Part of a small language model's weights.
Size: 9 layers, width 256, MLP 1024 squared ReLU, vocabulary 827, 7.28M parameters.
Each number is 500 + 25 x the weight over its row's rms, rounded and kept within 0 to 999. Layers, rows and columns count from 0. Numbers have three digits each. The size before them is the row's rms in percent of the matrix's.

# layer 4 MLP down (transposed), 1024x256, rms 0.0943, rows 73-100, columns 0-255
104:521471469546456492485501496506505495532522498509481524508466511524501504511462496499479540456527484507522488488545495499494489514487524487440486467462497517481495520483486523487510503547522490519489492488504501488477533497503449480495499499546536498524497550462488487499511505472480489537513463472491455516481527455559531495525482539458522507510483533477475484507504493510533514512443483489493505475502541498543527497522490488498477521517538468482497547497502497480515508452476533540525526445512492471490504519475506502491502494483452474504489516468517468546517513479501503484472468509460502505530462569528460485471517501475522528463521532530477506511508477589489502482500482514502477467524475518494535510501457490475546508543455476472468492525514501500489462478536531
099:526494488499431503499505498510500476487509467511527505486457508512484517538523512529507515501513498483536512511526460519524460500515501474474475561459503507544566508486518500486474490516508470502503476504482513450494525529539462484489468486483532492512498518521491549533521445511485460499494535483545531494518490501480556526511530450498501454502495489517559514507449512451516512506508526511469499449512513485500505544514518511461502490514494481462481507495464474514540514476478489509527481509483487472497534497470514562486490504504498520488499493447502530502483546539512478488484479500488504489510535456525439505494517494516457472501473486552489526509475526527465531522509496507516491494507466538488525518533496467481458506510513550539502494494485470549533481485511547
109:479505504545526490508512496495492469464516525502491473558494535463540460466522470468560510494510497479507481513537486490494466485502549543518499501509515481463519496519503538524519527541508489536500494512463545471520455525513463474502520520483540490442510450485522454484507448486485492479519510485504529470499481501519464472476477528537470502468493522485522499500532499509517501469516494473498531494514533500529483521506473464521511538529520487481494490487502500509494530480505503506506490505479516492533509491532450520514476493539536557514536522544507459505526471448510453485511531513470466523535495506472481505460546515476527452505450484505510503509484524498507528466514499467466505494488511537494490540569506485538499480504492490535524514510514553498517471458482512
105:516505487554496514472530493508480512495491519511530498497498467503473446495542517487554509502509549508463575504494519521521504490571490472512495496519527513501509506522502519531499482528512490513468530474450462516551496471515551525508501488479525491504524559486530477496522502489476471481504494503486490492501520486474448490468468505537464496484509505514497480480498556504549537460460481523482481538520470468478444552519509492508504499529490552510490497473524482543480529480508506460491555512495531480510465470539468479516490501528552510548486486505472535528509489421464479559509486492479478502497514493465511490523465488510475507492486532488491505467539478490495503520493478504495535495528474511464515502500534492545512525526499489511485507481494487467492513484501500
106:487509499498535504478490485472495504506498501488473517509521487505490488499520532496464466481509478484474485459447497477482487564485491527492517510514488459477478495501462524508486503506526481481458486514486471502499516477522515520472502482511465497509524466466462505504483501510519479509512468496521565533500486514523508520505488471503520501552461478544517544491560480535458522510495500524536487478500560485511520448472522543487510496531514559465501499510541535478474502522490515470454548507470512495504517505542526509516523505546522471494495472496493517463477476486530486545535478480463492539527507479479501510448466510503452492510516539521468490510479424480482495550464516528519494519504533492480496501492454486519501498461506491469511539512532538485496557499452479
097:473464494536507502495506511470489486527504529487476491483508541433485501532524474507515521531510472474540457530518497499537506521516474496515539488523489511517444466530499487511499455458488503484484513475472527464488514435454458490493519467446473507489538509489480508554545504540545500490454492512503492491503464515516552485484491470494467505533477519515482531461491516514521499514480497506509508507498538510531550475537511487534490509461507518505497498472518492500521520491476513503500442481468507482514489469524462482479540476478508507513522493481532490544495513510435479473528522503528461462486474503519457490518539539520519511511475545466470489502525506435505448506514516449525522501488514470480507514499483511505511486490501476526526511469487521514518519444488520
092:490483519473485474505518488474484474478489527490494480510576528493481475487517489524536513488496530493582499518506482497518524480537482538451496471453495500487481479489484484497446532470452500440484499528544478491561535517492531544513490495453448449486521499512520512494470462476502525508520521504514535453523522497511489487499514465477510455506517493497510521522485522510500469528535549495487517536506502482527486506490504508510529488488516488478539478489469480499494523491495446478483478523473500496524533500523508518513500519493522524559509502469510480528492510494517486556536481507470458503496497466509489504500488543505481529499486484528485539504513488481473474522504483462462494494506479490514517516510517463527536485540493515486503455512508560554435466519540520
098:496452530504493510529527461489496481517492481450486520466515531512447513510566447505488487487515477502496526480522520559502494508496461485520476507557491498503485495529514507486511501460483534540485509491495508528512492516459469483458514514501483514520528497499474539507522525441507512492496523529439499485527497463504466499503475505498488504451530516542536491493478511488510491488480509479529490500485506469503497523554456459528521470479514508492492539520481518483502444519518520494527448518565496428507494497458537466478481530474518466510467523544448504504521496523497531546528439521517523499472539520520489510513487494493526506496519499510506505474478499545520544439492538528493509497497516508476502511498504512514462496492522495485503501500492511536493500511485564
094:485525511510477512507515482525510478481538492501476515531500463501535483471476529504476461448450526503538513535516531490477514524512479516520506483449513516493476483476484530476486492545486452494494518483506547518505527520549511473517515518487491522501553482534470506481484522603489518460522486527527519477498555468526482493524480470511492519508518502485490475555470458536522479501520466490484532473447507488463513503529503495481494468506502473478523495532475484495521526520501489496518483503511462528482568482501520482464526515515479491481510463499527513535526431505448503508501506449507502504540499511519504497491514504531531464476520506481489468496517532530516506532473479509464496508469456502540539480526534469505513501486495463487499530504491517501458544514502483
101:503504540476478437499480490463501471521493493507491562527488536503527523504509510497533515519456458511491499489508513519521554515486509472486517506524467526499493469516548497476530502475529518422483492495468489531509545481494494532450484489476480504538576462516494513504509510557446500503505471527506512469480475536500549464498523488529542534520501480479475509490498503458470517523506487501445474492510479470484510492488505496514488460523498465474491476521492527494488487463516494524489516522452519501541505527505506504528489497515492480537505507461500491481557453469478485561494532537535536510503485496504485480530489525478510517496532483485449511479502530521521526509527475508481528497494523521489504474495564493491474496484495471503513489478499492430499484493455522
096:475500494512550471465515483476483529475461518520473524477493515470511534503522497513537500489488519534492498479542501528472544554485515478539496526506502523495499492519498470487476504480531495503512519499484470489520479479498458469468500557542507489502518469466496470511524500459491489466532486488488558504507490524507506494459490521514453506490525525508512454501491513501535490517531502505491546472478485520463497523469496478512503512471501451493492490551517492506447520455476487549488513501509517483504461523412480528461496517512519534509531523505496513485495525513490448477448481547501494530497521473521447491506516543506516505499537522510500489497510490521471494513519468433503506495512492495468471460485514549487478530491519463491450467433469469497493461479484507
091:431479478491541487553518490446440477438527474494501507494501538522519512492523531464508509499502501504493464539537470503482533524473479472505532478473487465519542488530484470545451536492451502496481501511520518526469502495521509525482515509493529538517471488529506499509494492503499473491568479449472510532490475506513450509473489424526516493514519484523491498503484482507486490538492505501458508462503503536504531502472524481499500443517500528477500487522515489479500522489531484543500488470521480483543511496482506507502531517501474496495554489466497489450482513468553492483479537495511450500542489514457502493488494530521488471537464495512472542522555500511495530484494501492474525494466500472465471459496505495495483503519485498514502481477479477486478525536540478
109:467495481477525515510476503488516483466500427510477492528477461466430477499528528546514498505463522561526532501522470539516543497492510493490511489518499537473521488516505531507456489468500540491530463508496494515468551512501477498519465496499528511510485483498459511496477496485497531459509529477532525507497512494484522468486514510509482507527519480512504499468519498503524505532511551502503493461508503499478457526533496493507491466516526475474507479551479486497478468470578557501480488536543541475520458532493510546477524469524532490522534496504486477546463516485438484521441486514517513500494520464491510547472483492552542490526470526503537482513523501506509526550526520484529539496493515521487492498498479517515485509484493508475485483446482500482494503493491488
107:493501479490490504485506528519493537494477515468509520456462463534467477469478493528489549435519455531518543491529545502536545527452488515563505456516494518482457487471490550545517487534518502470460467531478527517516483521516514500473493506504482491489471489479465520479513500518500506480489494479506514518531492443551479521507517466440521511494481493539528519489494500517498512498489490511457461519487527481471501522524505522487477531503497477530459529485485553551528502465473511484510495501536491514491505523518506502555494515495518529484467489518561511534411511465517532492512508503521525502486484496504557526490499549529478498497475507505539495473504490523516530482515464450507494465494501507457491500502514498508533496522507487486534506507521475490497477482489504
109:498478541488500492494531552475507509507471454458527497484502511510516469503506470505501520464554524486503515495509498568464550489503537511506453479536505524498481498477470523497535490481487498470497519463493529488474513475508472524485490490461504483479525522484458515505493454539473502487475460526530511531478533489527478490480445448508516533544479491524531487494507501479473496519494465537502499512490489486498423482455496436533494447468555531492490503498527483515494510509510540502525518462506475490542509473498502534498515450491467511478459518514527513510488454507479476486501491459474467504489531516486497482447556521487497492475525505509540517500536491526505526469508528526464475505510492469495505509515488502478475487485496468488495560492513495509491464560489493
102:511497499489493478486521504502500478503529487519446502481502471508508497492536546489475468503508492479485473490525479543508489492508509533517488506571488483505504507489489467460467473505486497462565516508495529512477496521513502475503507520496514473466532476482522477477486502563540513488475471541536524476546505494465538481513513529465497485493558509518519498494515566531525484515482469498499478517499491489518480485489503492452480482475497489472528476561467543512505467505517487479498535489519476486499507488490545470460543526544482458495479491474505477543513537562483450478493514469465490509476501507508498540503521544452496530483503512505495537509540481507516509483516478449514499544493498456439493514512484506520534489520536513488502546482485484484479472466564504
105:513469483477490470468506510482499496488497519507515492498520509479496478482498565456498497471498520478513499522499510516463457549452502522461504468506502528517473510485518485449526535498535517527496493466502418507519484481538483472518536475475473490470502523478497472500481518492503506518538491512489503492479525544530488522539493528489500534527543479460516482470515489499519531473494449470501509511521492519537484499523483494464514488465519493476440517522474513535458557515473496483479517473460504506526548479477494509479518501506482489489530501556521490522473498462469510554506522492508511510527493529530482485497516568465479530487519499464490500462489513475552522515513497492495493495517491556520505530467471507494554488477557480530478471538527515479515494462538530
107:488519521506494480508510500500507526482506545503491501478481460507460524513525484538476509524481483492475465494427493545516486505517495510507494473523438475477519451517496485501488515512493550482508510499474497518536482511549504462524425511497476496500525496438478499541511498481498532485517469530482484510510520501494487535480533477526464488484497485524537512476515494479523475497513520469475545497506539541511507531516485496456520463504528477497506542525465480442496490497505502512565523512509478522495500493467486475505536543456444470496562447502532516457521472520474481443493494509508523498521472502504460500531509542487515517521529506495481499484495471497521466514493523470536527509499503489488503499484475508519564513522529556484515501533535491551522493480487511
098:528474483523514501528505476495476503483542535474470484473548545477480514492508489509548493477522532536510514511505496470527467505547504548456503503524490470510518491489473493515508482520451468493479474436497489513483530501494527481479479484493512513477464522514505496466519508491499472520527486463466478504494455498506478498521451469500514477493496472500460462510502490506539566518489453542504481501494501460477497475526507485535505530527493528455517541453519499518494522451484509477474517467502483466496502502497509532481499488481509501503486511497485501504514495484455502457517532481461543464511494464481496519492511515532453481506501485514526505514459498478501479530507502498485471528570551552528513505497525488460479512551480485510528472486421521535468503562506476
101:528526506526536494515513510477467503497541495554531476513497529477487522497509491453478524484515482494505529537533517471504518515490539510467511491491497452481545532486530522483497450469499460498494462512498497537477433467488466471517481526497498497496521509500486487483513494449482496536525502497491503467487488489508503477508469515486469534487488461500485443541484477523492526528538498527512495486494518510509476438534479506503505504513505541525500498500503489537444492515520508471499511488498486498508502461527494532481518480471481511493510509518524501485553508474561523468484502507525466493468468464532452484456489513502522541485453495495537461543480468509577468504472497470516513528515515430492478544492525501542489499522469560506483524528481462472501493506498509
022:445468537490499449437454484485520518528507490480485496492537537502498470471497498486532418491481505541501525505500503502505493508495462499542489526499509486493496469473515503522491486505510484497497551470508498490483467511465492495519520530495479478460489487504497494528496472515477513542514556481494490472484501501479452496511546486467490514492489527499512497519545505509514553555451490507521501428501502505495507483513516516487506505531520481533502536505484513467506484469528498514506489497482486457502509486524500503469483512479478506500557496503484504529468524483514484544519489452494494523536484501519488471532531511516482481472507505494503504482490520535500511505502535449509561536500513520521451439495548462455480526453496508502483536529480562487542518432482492
099:517518491495501471512500486529514497462502470499473460542535481492488490532472529441466509497506464470492512509503509477533510576543498522521496508502476490509519459515481489472517505492501508468519473514515517522443496488518510476458482427484483526521492487506479514453444481504530480444444489547501522509466517484492499466497500514481484489484437487498501524498492513548471507490504549487458472480487548490512458470459488509507480486478516526486507445525498520494518499548521515506527474460492495500460481470486490523512482470470515493519514487498474514457506536477517482494532499537506520497490493522509513514502471517532521458447502502518491491468520502504470438507487528446469536520531519481487501508495509534482506487517487469473505498507470534462512503536454458
101:464493487501543495487505523484468525506512521486482476560464545438478522496487529512504520470497508483533462495463485501534479490482520456517491505481551453482524518527477515515456539476522514509501516464496477497527515446514536470499467506530556506510471494470513502509483488469516510466507519488501506507497530486553513514491467501495463503513499470506490529504481526481454509502487554503501548528514498472482536506498528522508560548503477517487503498519506463538454530511486456468534487499503502447504461491537501463525468516498540497534520484499473533496509541498482520487511502474498511492507485479462502460511536469469465490490499446557521448482528472511534492483519497479504499519511512502492458499514505507471450483553512535499514519462500515538499519516487535
107:481507516481508484490524512492496515517468449457491536524511509483512453513460474505491490482524530488497499517515531473498491481466463505508513493526404507479537495492503500489504510465504519531503477528547470505499499534519500496506530532525477522553501455517517495541482494506520504465487479511503525468477491528509496544532492506511482542485519503507478491486498455477489499518470526479506547463488506493514513464502523496507503511487484536478497505513501505506453460559487459500486507529479464483485486483479470535510492510511515510431557484532504537502462448514528537505456499478510491519515541486480465518498504479507451497514497467507528487525501490557543502489487471474501506478487495486544507482515513530491470413523500526513527458453544496541499445512510512
102:493489503509505483529497494496491477534516503535571507468511511518514473486504462481502496523473502506497478498496529522520485507490516487552479484465500510498526515487486539490487493466464506537540506450557461519470500485517472498538455489502465456461472549480502501504489474557538525530507466509463462519541475467469498505492538510484468487493509500502520468461491492520472544486507494522506486512507469518512486527485497478492521501532494455490489451486463470544485509464561476485494492512522482512515469538489530526442500498510517480457539493469525507508500516500467494510481509477452532463530448496506546492551492493472476470473495522497481486452520447467519505491518519499509541494458470536532484528477492484489542511504497494512461530504485470485477500482541482
107:504467475516527464466527454473509467516512478453479511510527470508540499548478514540488513493524496449465480508486474492527470497478534514453493519498476506520521492496514543506501469518526513521450506466493487452509543487514520516508475468505453461524512508525528497526480524555488489498492493458484479498484504520494522484484474483484494466454469495495500539502488475491474497534470490500551490500536444494534483468513466511511459499498511492544473469520466521487526489493536492499508501495496482475508509502487469519490532499470497489505525515496569533504474497513476570502484461508463518497495535509466487528480502519522498464454483476530460550511515521540528478511483467520575542530492511520503513474528458499509511520507519511496557455514501491498507510514539483
104:481542520488502521507531486517511495478488470500483508507490475525540463521500495473457485503528528494508486499454496557526459557516495521543529466529467465507495494504496475469488534498512497477503543477459502498487517475465508543543504520528484484507464526481508493582515506574534516494547499523476547490486508520535515510491484533499440468464493472497502478517500486487504524468538493479493477495497499520485486472506563533506523499517504490453503499530517477489422508503510487540540436495523509489521505496512483530507516483533492486488458508527519505526472553488484499526501486500511501503519498508485487481520482525513498510432521525526495490476551487531504493480512476487469491500520499529488491508514555454474495506483502456470510496453517549481481517502482506
100:488473440480490521505519509513494443478477482512476479509502500475519491473480545526483553499529528511456474517518495508487484476505499504503467482501519485483582500497535467486480503487498510470521508449482484455496472460546517494522552495479508519499534462451514477477492462450481475487521497522475498502481499494446493483514497508499495484508520483542473464519475521501519464519542511518515483503546519516529495446512470493530473492481509535497489524470512494513500510474531492519491544538495511501479511550491462512492517526448465569520546529500513519460500471524511518507491502489504502537484536466512465482499509462559533492508496531511504502511479516493503492454511485488507550585516482503514506510486495494526503517538468518556498517478476516519503514476513489
# layer 4 MLP up, 1024x256, rms 0.0989, rows 74-100, columns 0-255
101:472512480509509515493496520500502486471495467499536509493546552491498484496534488503431450452531471500483514488515531519447471533509449539481486516431500508473502510498523477539528493498513480505495475465527502519476536506460498439454484472533496470484486482518511524495514494485484507532485483486501512512495498494506470505481500482509531500513477491470487502496524489495499517497483488450490510477534476499498535543507473509523443499475507509557524456518517523533469507540509510498513469474508479504521487538530499519511455476502503476464514474507537481500495510458506497456563474495478505495523523475478503473503527455486516506504530501475498505524415487474462515474514507491475527489470579498511507516483513476504533553489492492558504503553488499458486528494488502
109:522523492514487479521508498498500471456493492520526531499485515496505512462485498550468486542527488528478499487522504494496523480482468449495531508490488520529500519507488495454486468555516502495486423563502474510500523492539487531524510507491509508489473552530518504427493534519505478554480497525528497518513510457496536473480527522482502486507454501472504490493498479474497511507497496501515495500533498494502521509501538534554475470502524478543500533533511530487491490515480470461530492514516508590514495536478491500508493490537567466477473493477496532510498480536515480503492506511478514483483491462504471485522516508507496533445492473469495514482512500489478492525512480523450504504540477486533519492531482535456482481542501523476465457535446431496499497498462510
104:485477494514492500494514505499496477493505515464511479493497499491525504463506498481448486530478528464460559487488512524477462495482465490509532477479464470487492509495503551462502535537511456456504491520490536485525514485520533541493514499502513496443531499505519513531516477438544518513482462497511501511514475491510519514509518506534518493510509505507462445460542496476540518487506475496456491520515497477500534496435515519492485535488499504487474471541490510507454447458481468496523518465444522549505479497450540503517523497496478506466442513525477538455485478515482550552470481486493542482501525475508497516531530529489485476501460487492503492498482511472491515518499493503487501533496535495497566484477477514503478553470480478504524519463529463485487504490460477
105:512474541531479467517509496484512475486521487487538526477442446472477514490506515459513558519514563486486502498523511515460514529471475516516538491470495555517497504511497444455470509487522478541498470495502507470500523510531476491468487498506479527496525470495535519474512501470510499510509513529500451542510517513514522518466499503568461472488459482495511499521481509477497476504484497506510484518527488520453508548463510513481497462471495457483487483488495571479461473556509518529487526491516480455531492463496513480514497517478547535454524540529490500526519486481496492479490478543500528493497534467545529491510442498480481490508485488470541500526462523478502494509490474540485521503476525474496530505476491499489490496478486510483459515519531492535508443476501481
099:485512520475474495498519500481482480526478492524496473520488501482497528478515491500478530508481455534525467536537514522483526486534460472459479490504505506482477534463524482485513469466513489498463461519521493483500497500495513518433487522503488450484514494470474527541519493469480505483496517499509502525507517510493491466505511493543441465442476505520501465503539531492482546529493492506507516517477528517496519510488473497467489422517513503464503545507468524517471513489469502472516517488462537518508519485495478451512498490492477503485487504528518483480503503549500466537458515526466493512499458498482465468522491526498450461466502508479459523462461494504514529465468524474444481521488497490504463541473466529453474539492508497517529459468518446497528541448494526
093:509479506520514501494522465512496449522526499493532499500546508509481472492540523544506463477469496488508461465467531510474468477552500553477498498471474494528509498497508494498478489489508469427490480527527533484529475537477493545482524465509507496504496498507517537485495515475545513539506502502515529505534467483499491461548551492565509486488501495482476486480519456457528516490541536497460481456539459509528494557507471503509493498501490508461523493520498481505507482510494486466537462522456522551532552480478513467505500531508515481457505553514478517501516498523512492520521482502483490499523500512464549459520454494440492491527469475499466544472512486484523505476469491482503523480521534484506500501447482508489494516456499520524493501514537522487482489471508482
089:514539479528486497484475500495455501488456463517489516511506465502505527522456535532533527493507458492513487511480514504542488440490515512406499487496524471579494499503486532536483493498513505489470502528490477435482519481494483521512528540488465497463513508491526521483518508523529508492515530508466544506471539508504503511504473538489508517468484483530488489524503509447484446536491503512477502510483500441505510510478475509514474514465492501520533480489501542546439510483482476519504473514489502493563509492472502527495497509471494541508546509487546499463494487491487500478490502505483510468475494444435509498535499472448484489518518498492463460536502474520468474547456499539497479494509506480478494528515494510486505470493474494510504480505527510513483535547471495
096:540519523538474476504529488516506464519476532539499520549495527469487523473528539507467481512498533516468508520455525480505493527474455518478508505474484493515484527496496499440501472495503473491480474510484488513483528488499538509481480519498498500432482453468461482496486481461494529533523482520494493463486535518458481492476477509526500515508463496512489529513476465504506477490520486504505498501487475519517529538453506531477494468497478485522492518518501508519521468509483512481538504505490448470517484527531457445522524441526501517503498533521452514489501498586550473510507498534493484497513570487474501487497523482493489472469508527502484470495440482500479518459487528501503524490502516507471496558539507506449531491539538519487497510457492458528502467496465480
100:509489487480579468516494523518506509502507505475519507482528529510462535470514505450484496473489480488494509485504501480495461475496502469480480526508504504512502511483470485532528485501513515515527468524505494498516501513529517465473458456472525524498488497445512480526494520471455524540499528480517483519493475477463484454489505518516477497455520483531480517470485511474519450504500465504481470531511453483501488530526498461488469494483429539450474464508513513524426472476472521491457470502488491536472487530528526503472531503491507522483479545533480518488505489505533471531463503544465492534471480515511491466487530520500474483485532461455472544534485512478482498493481500509507478512472467502446518576525546462489493480506500515516509484523473513490497462480484488
090:523502535538500508482501479520501500500458494532473486504483504481487516494527468558506534469467507504497475459480510486495505505483490501521513529515544491528504554493507454509467456506526505495525525495496517481507545513491452504521485520480498501495470504524477504464525502493476487496505505493542558498504518494555569454492513458562515510488480505502505500542527477494521534477468524457540464514490494531522484511493520516502498527459510488495497554492499458490502504523483477513523502477521498517523507550494491504488454514494567516569516531501479531466501546497484482475476482479479498483548450468509508497498449486480489493523482472460502451483483493498505527469489530520478461493542501504452518512537472464502462502461504500487474483561515491523463474482491503
091:499482478519458505491512482498462501476500499525486513539481515474519505542504530460509515524507514521507534488526474505506504557493491509511522516528512490490480524506524486537553519492510495465488479542537538475462472530523482446500489502519519513454478490532512536516523511474553495535505467493496487487502497489487548493500483466532489495460502509529537531506488462519494486490492516519482477480538486479500482500496515476477468447526501523492530497514509508471522493538476503499526549482493463505523521541499471496482520532494480507519487506487458483478486460514567557545495498492521472488502473478462527492500495530517463468548497473448458541548525493478450520437472507507444505517513535482509469484507504473497514479491500491521484478465503450561470477464495476
105:528472454514501499497496463476482510519454524508495477515491534445469502500521505515512498465530484458485467480510475534530509472470491492510535523495512503545535541521490494470528504521521455526555507481493488513498514486504517444493520512531536526503476490489507466492538493507521511495468519501549490491515529518508515515498506499537457497491473466483497519482508465486495505498503531432571474545503547459486519538511493464488475518524475498550498510490453504489551494519469490503502503489458479511526500522532492482496515499493473507523532502450500538525435469567512473485509527496492519478500505491509490513530464494489502475480509530450474480527504524478487483460443530457497499526478514480479489489459486488519530475495483539522506452513482517521469492529467469
106:515478489514522524509480492514490491517489476523500525522528506486514517495520451510498490513490509548496511496470495488519474483522523569484506470521482478516512486483499501495518512494511495544517495458497516491517497547520563540491410525531518536504490486471509503517522517474541472540553512515504517527511482526527519509511499478538475470468478516469459492454486507486561495523509514548503533509560518485477510511470486503529518495501530493507474478492474506486536524508443521492490496520494448516526487509446500529503489490488482503469495527485503500519440524492558463531466523488473550504504480532466477497489522495475503494531476536511480505501441529507527505536461487484537476499555514493538490517522492509522507524520476472525489476489510463466443507508460486
108:506482453484469501509506496492505498541398496460527505514473507506475501523502509506507471493522460509464479498482500529498509449451530503496499466511483511456555511528474528515553503484520463502491484495473519469494540498508483523483493499476511493506480521490506541528539504516459509527524511515555486513484493532452497505528517524490504511504486480492539520515529497506485477546463489473483520522470503480492539490460473468475493471501484449484568516542465535548519513474517537477525502506536513495479525533479499471523490482499546513503486470523485518479487458511520520523514519504499475522510519486470568529500494477498466467488476500461507508541490475485492484496510542499450470492515500477468526498489438531504508534496528471507447463468512504495504482495482522
103:503497520510525500527490517517510496505476523485565556550503488493499540526479487542546473503481502525497508494535504482489523507487489518522533518500498515523523512499523496464472489504512490474517463486533490500502531495535494467498526528470460527516507514509541540499518486485506491490489459488519487477467508500500503486481514510502493502472506549547482490479511494485527461520451515512534522523481517514510498529487553532543529501484506489550535520535490479537504472556508483497480444548429501534493523514447461503481501471548524474449495573487457535448478478497573500511481495487511511464534527475501530459521538480488506488493486511494524477493452516476512484484531519555486496495501471511533496503473479518546505489532489499522520503490503497491506488535500498
104:514521542535503501492478471495487504506508457482506529504491532484496451529521485518501513491468492496521520517480507468525524482478552511472546502508436478460507460483517546519511487484525478477498479507502503459509555512492517497441503484481518451501507509498507524525538492480511525477551524514481484449533473515545455463517477498511528507515482472507453518495524480516507466512455555504495513520475487505491459543475530492462517459510473441474491472515498528513503510503459542524520478509498486481444525556512511474452519495482543524505518481546499500516475475532504498503477514485474482483499532513478536469527457488511491514523494507453514468491478537522422516506531485493488484505514495501480499510503512456515484496528476548478533494503530480502481495474470503
106:488511521511458495505503512486497474484507544542540503506524479458467526487496530515514538513534522505507489526465527542484521517490450479529536525449523517486459509479545530510490502494521473521469489502453504493525474492463506501470510522501534519484492447505546459485508522515504483509499468520463507487535520506502512468473541543526482514482523519505514491471492472494483486504492507489496499485507489496451475542519528532513487524498499496468520522490506523503471489502498477507469483511505529482479498531494536483481496456535515487505502501456473502498547498501485538548512510487484554449495514502495543472506498510503432523512514466482504490521479506509518488539489469513476484554486512566465532511442443483444514489502507489528468559486505415486477486500499486
098:509509502527518516510530532540500496511506482503532527499516472478494515485463463512497521570489510532500527482499494481535465505516472549485529443534485515535526531534482474460533505494508448469480503553510525473490505459505534525476483527481468534496509433470513520507511464472484496534440458476521503484523501508447512468492489501506446516540481504468499504515502500519520499495496526507538489507479482432499505500474535481499508506464504485502557486490484470545489511477448559469493484490502509542472456531517491508473510507479485517472477516488506515506514491538480517515492490559496520500501505513475524491502491506470473465497523508489515512505432537453494497536462500517514482490518536500493495516440495481535491481504468473478486484469505496505478507513452527
098:514492505498508463501507492495503507495502484500535497512497514472512531452483526518422525497460509508505534472528549487497479519459466504502498484490498523468520513501508514506526464530520514547521474510504516493497532468488475499471483509500458506497481522468514492494521522479509453501547459488540532528489508475504522517505477535497531510498489470498479538477488489490507462513488462532531479482493485499535536466481545534485472509510531513501518556500483467490535490497474465533522532496509514496516537467473489482485446503531521517530489486467494457485491490482489460469494439479472526519499498505532488492466569490516482477519553434479455493502506487508473508453506503455511495469493480513490516568434513534479528556474469470538477490483533496507512504481499505
032:535489469531476486530502533510393481529466506518504539525475508477485528495518513477489505532484458521468462433501516506470494490494499530462490535484498469493508522500553542508535488525539485510504464511483534491501500545498513487499482493536500462476473506480521535515523520496519500555499492494550498519502460504524503476528522568482471525496449514525494520506506455498512478515517477458511477490531510513507523525465508543480498468479494467504509515527456508518503466545499546462569490473455508510531502542514480502508446508484478494468449495466505484497489507533536542546502523507503514501475528458504524492495474492482472489486490491480499493473486533498504524488504533527487491502511516483508502515504496513466476505476510502545496465520529492510501495488483454
101:491525445488487523492502486534494484499538494506446481559508468480498530517499491523482469478492465529517540470489478473476471529456484510443459530493480485486538491467532503535550532454509483477491496483494542472536529504526514482503516486511553496475544506481473505495519501507486468511545515487502519459533513489498493446513500517544505505507548487535473482491525516570509545491486483488530501504497489500529525523450499512512460526517486492526485549524480502493516500457513486499545487516457504514534545487493505525518484484496473448514448516496491476471504500489535543505468477473493554513481481484499530477557505480467476492524449514519487512556516533481492505481480489488494535503502482504490504485462479478505493518503465518487522493537510475500528490523485537
099:511509463491480543513504521506485517502445498516473500516496501474482540484497495549502488525491450564514492444496507492447505542469492492489519507481490502491518511527508481500504481495508487519513522499492531467522538484478499528452523492553540460497497502479484519466494494483541481515461488515508489508522505484534532443537526495496470491520513558559528507482512487496478491511493535495550511535501482461503485469473509505526511477488508510536527515560492496499479453559484502476481451507497487509518529508444493477510461483469468508502511511543454500501524517511513520451518545495499514469488456491489528476501482513515473503474540432509484463507509470541514496461500487508507486524528545471522525525446483517491477469494476472506474496455516481491470508481474500
107:496503520506499452509503475510493492515491499500541514468468508485454504491504511523513475445555490506505473499519513496500457452485488492488526527476462517484512484522505486469492478477514468463500465518518442440480519473507487477486505507506515454484489543463492521423514493498512501460477529475498486493512444478450486541518499519497456495483445444493525503519497470492515422460478481489522501540520508493504563476490500499426497486510470500503549491524484481492515499505481500490526528480460461549531509518514529512502486502490495513505479451517461485480482497524525495531511525517454490459510462535524507507530466439499486488499505447488502493527469490492488499451453490475506476521505487515528507492504496513515485517473493498487521525515513509479460491510475505
101:511535458496476508512501489486495462521532475508481527575508466451463474499502487538470522538515473504467503483506520488464541535519500533514533517447488460522501535455558490515472467507516496515510524538499520539498498473492469481524478475497489504502529501512520501531511517490531516519494463493563496514474502496472503554543518486510454491536496483512563501525507514516479527527524517509458493500527511473525491508507520475516498481511508512516492492515464487538511491526493475482493495489455520509522520489494494444461503483531483501522502488513491474475502508544479473485479441482511506507507520464506493479510495474494514465495459528491452482505418522470496488528527500508483455517514538491492535468526488567473539502549507482498466528514468489501517501495493459
104:528497522503513485494494494479470496493485488519512505484487519500492464483541533530488512452511448499473506514523499495501522485505519500487515525477438477483490481483471504510518469499526485485486486511493489499522545500483452483506495478505448459503491510449487525505491539487541474483472509513523466504502525526554478523498482505509479498552481468483488480491564498472499536537501512493448455467474491422477530476495486543465412480513495488522501537504504541561475482494486510473518478489511459510469510511518509491491482501498499479489479487486490513471503528488520467532502488451507471479516448462486479503522481489464476472501536452484452501517513474549513525468481497494503488481498484493517459493525518523515528549485510549530504444509466496495468480482492546
101:533517469508512519534511505511506486465488532523534505507511523520451530514499496506464506513489516515461471504490504525476495476493532540488497490508534499502477546506479495516500495510505498443462509484512524534544524535524476489493492518504466519495468501475473533448492518530486501491474448460491542479515505466472467517539508518502469464499510493532477472506506488483504469501512496490530471526487497454475501473474530496499478548477522494557515528536432437519511478535504497441463466488478531520513519535472494525505452478526496492485481540482516466522438512493525505506486513550500541509512535511493539476457472473491485483485520496506505490456520485499514542506551500525482503539502518537571545481506475516447493501495508483518515490470511469497501466521502497
097:478527482490486501506496493520486506513477490491504496518471506506505518474512476533501474445459467499512461493498505468516488476505503521507482522511472508455543556506500492471497494542507543507524511474475483504540564484490502511440459460519507487471458532474528508512532509498478511537517473577477491508500487501504545479453484500500540534494490486522468495522516485511549478508463455476511476517530501493470533519449499473430455561471506453494508528503495474543492457521517493436487498494493511486492535542508520491471536513525535507479456512540458497507460471520496491484474506486480487510471542503499490511507503482477490481476500510467531473510492472473511515474543471500476502511449500493542487465492510507515499528458491486504469482510513523486511462503476512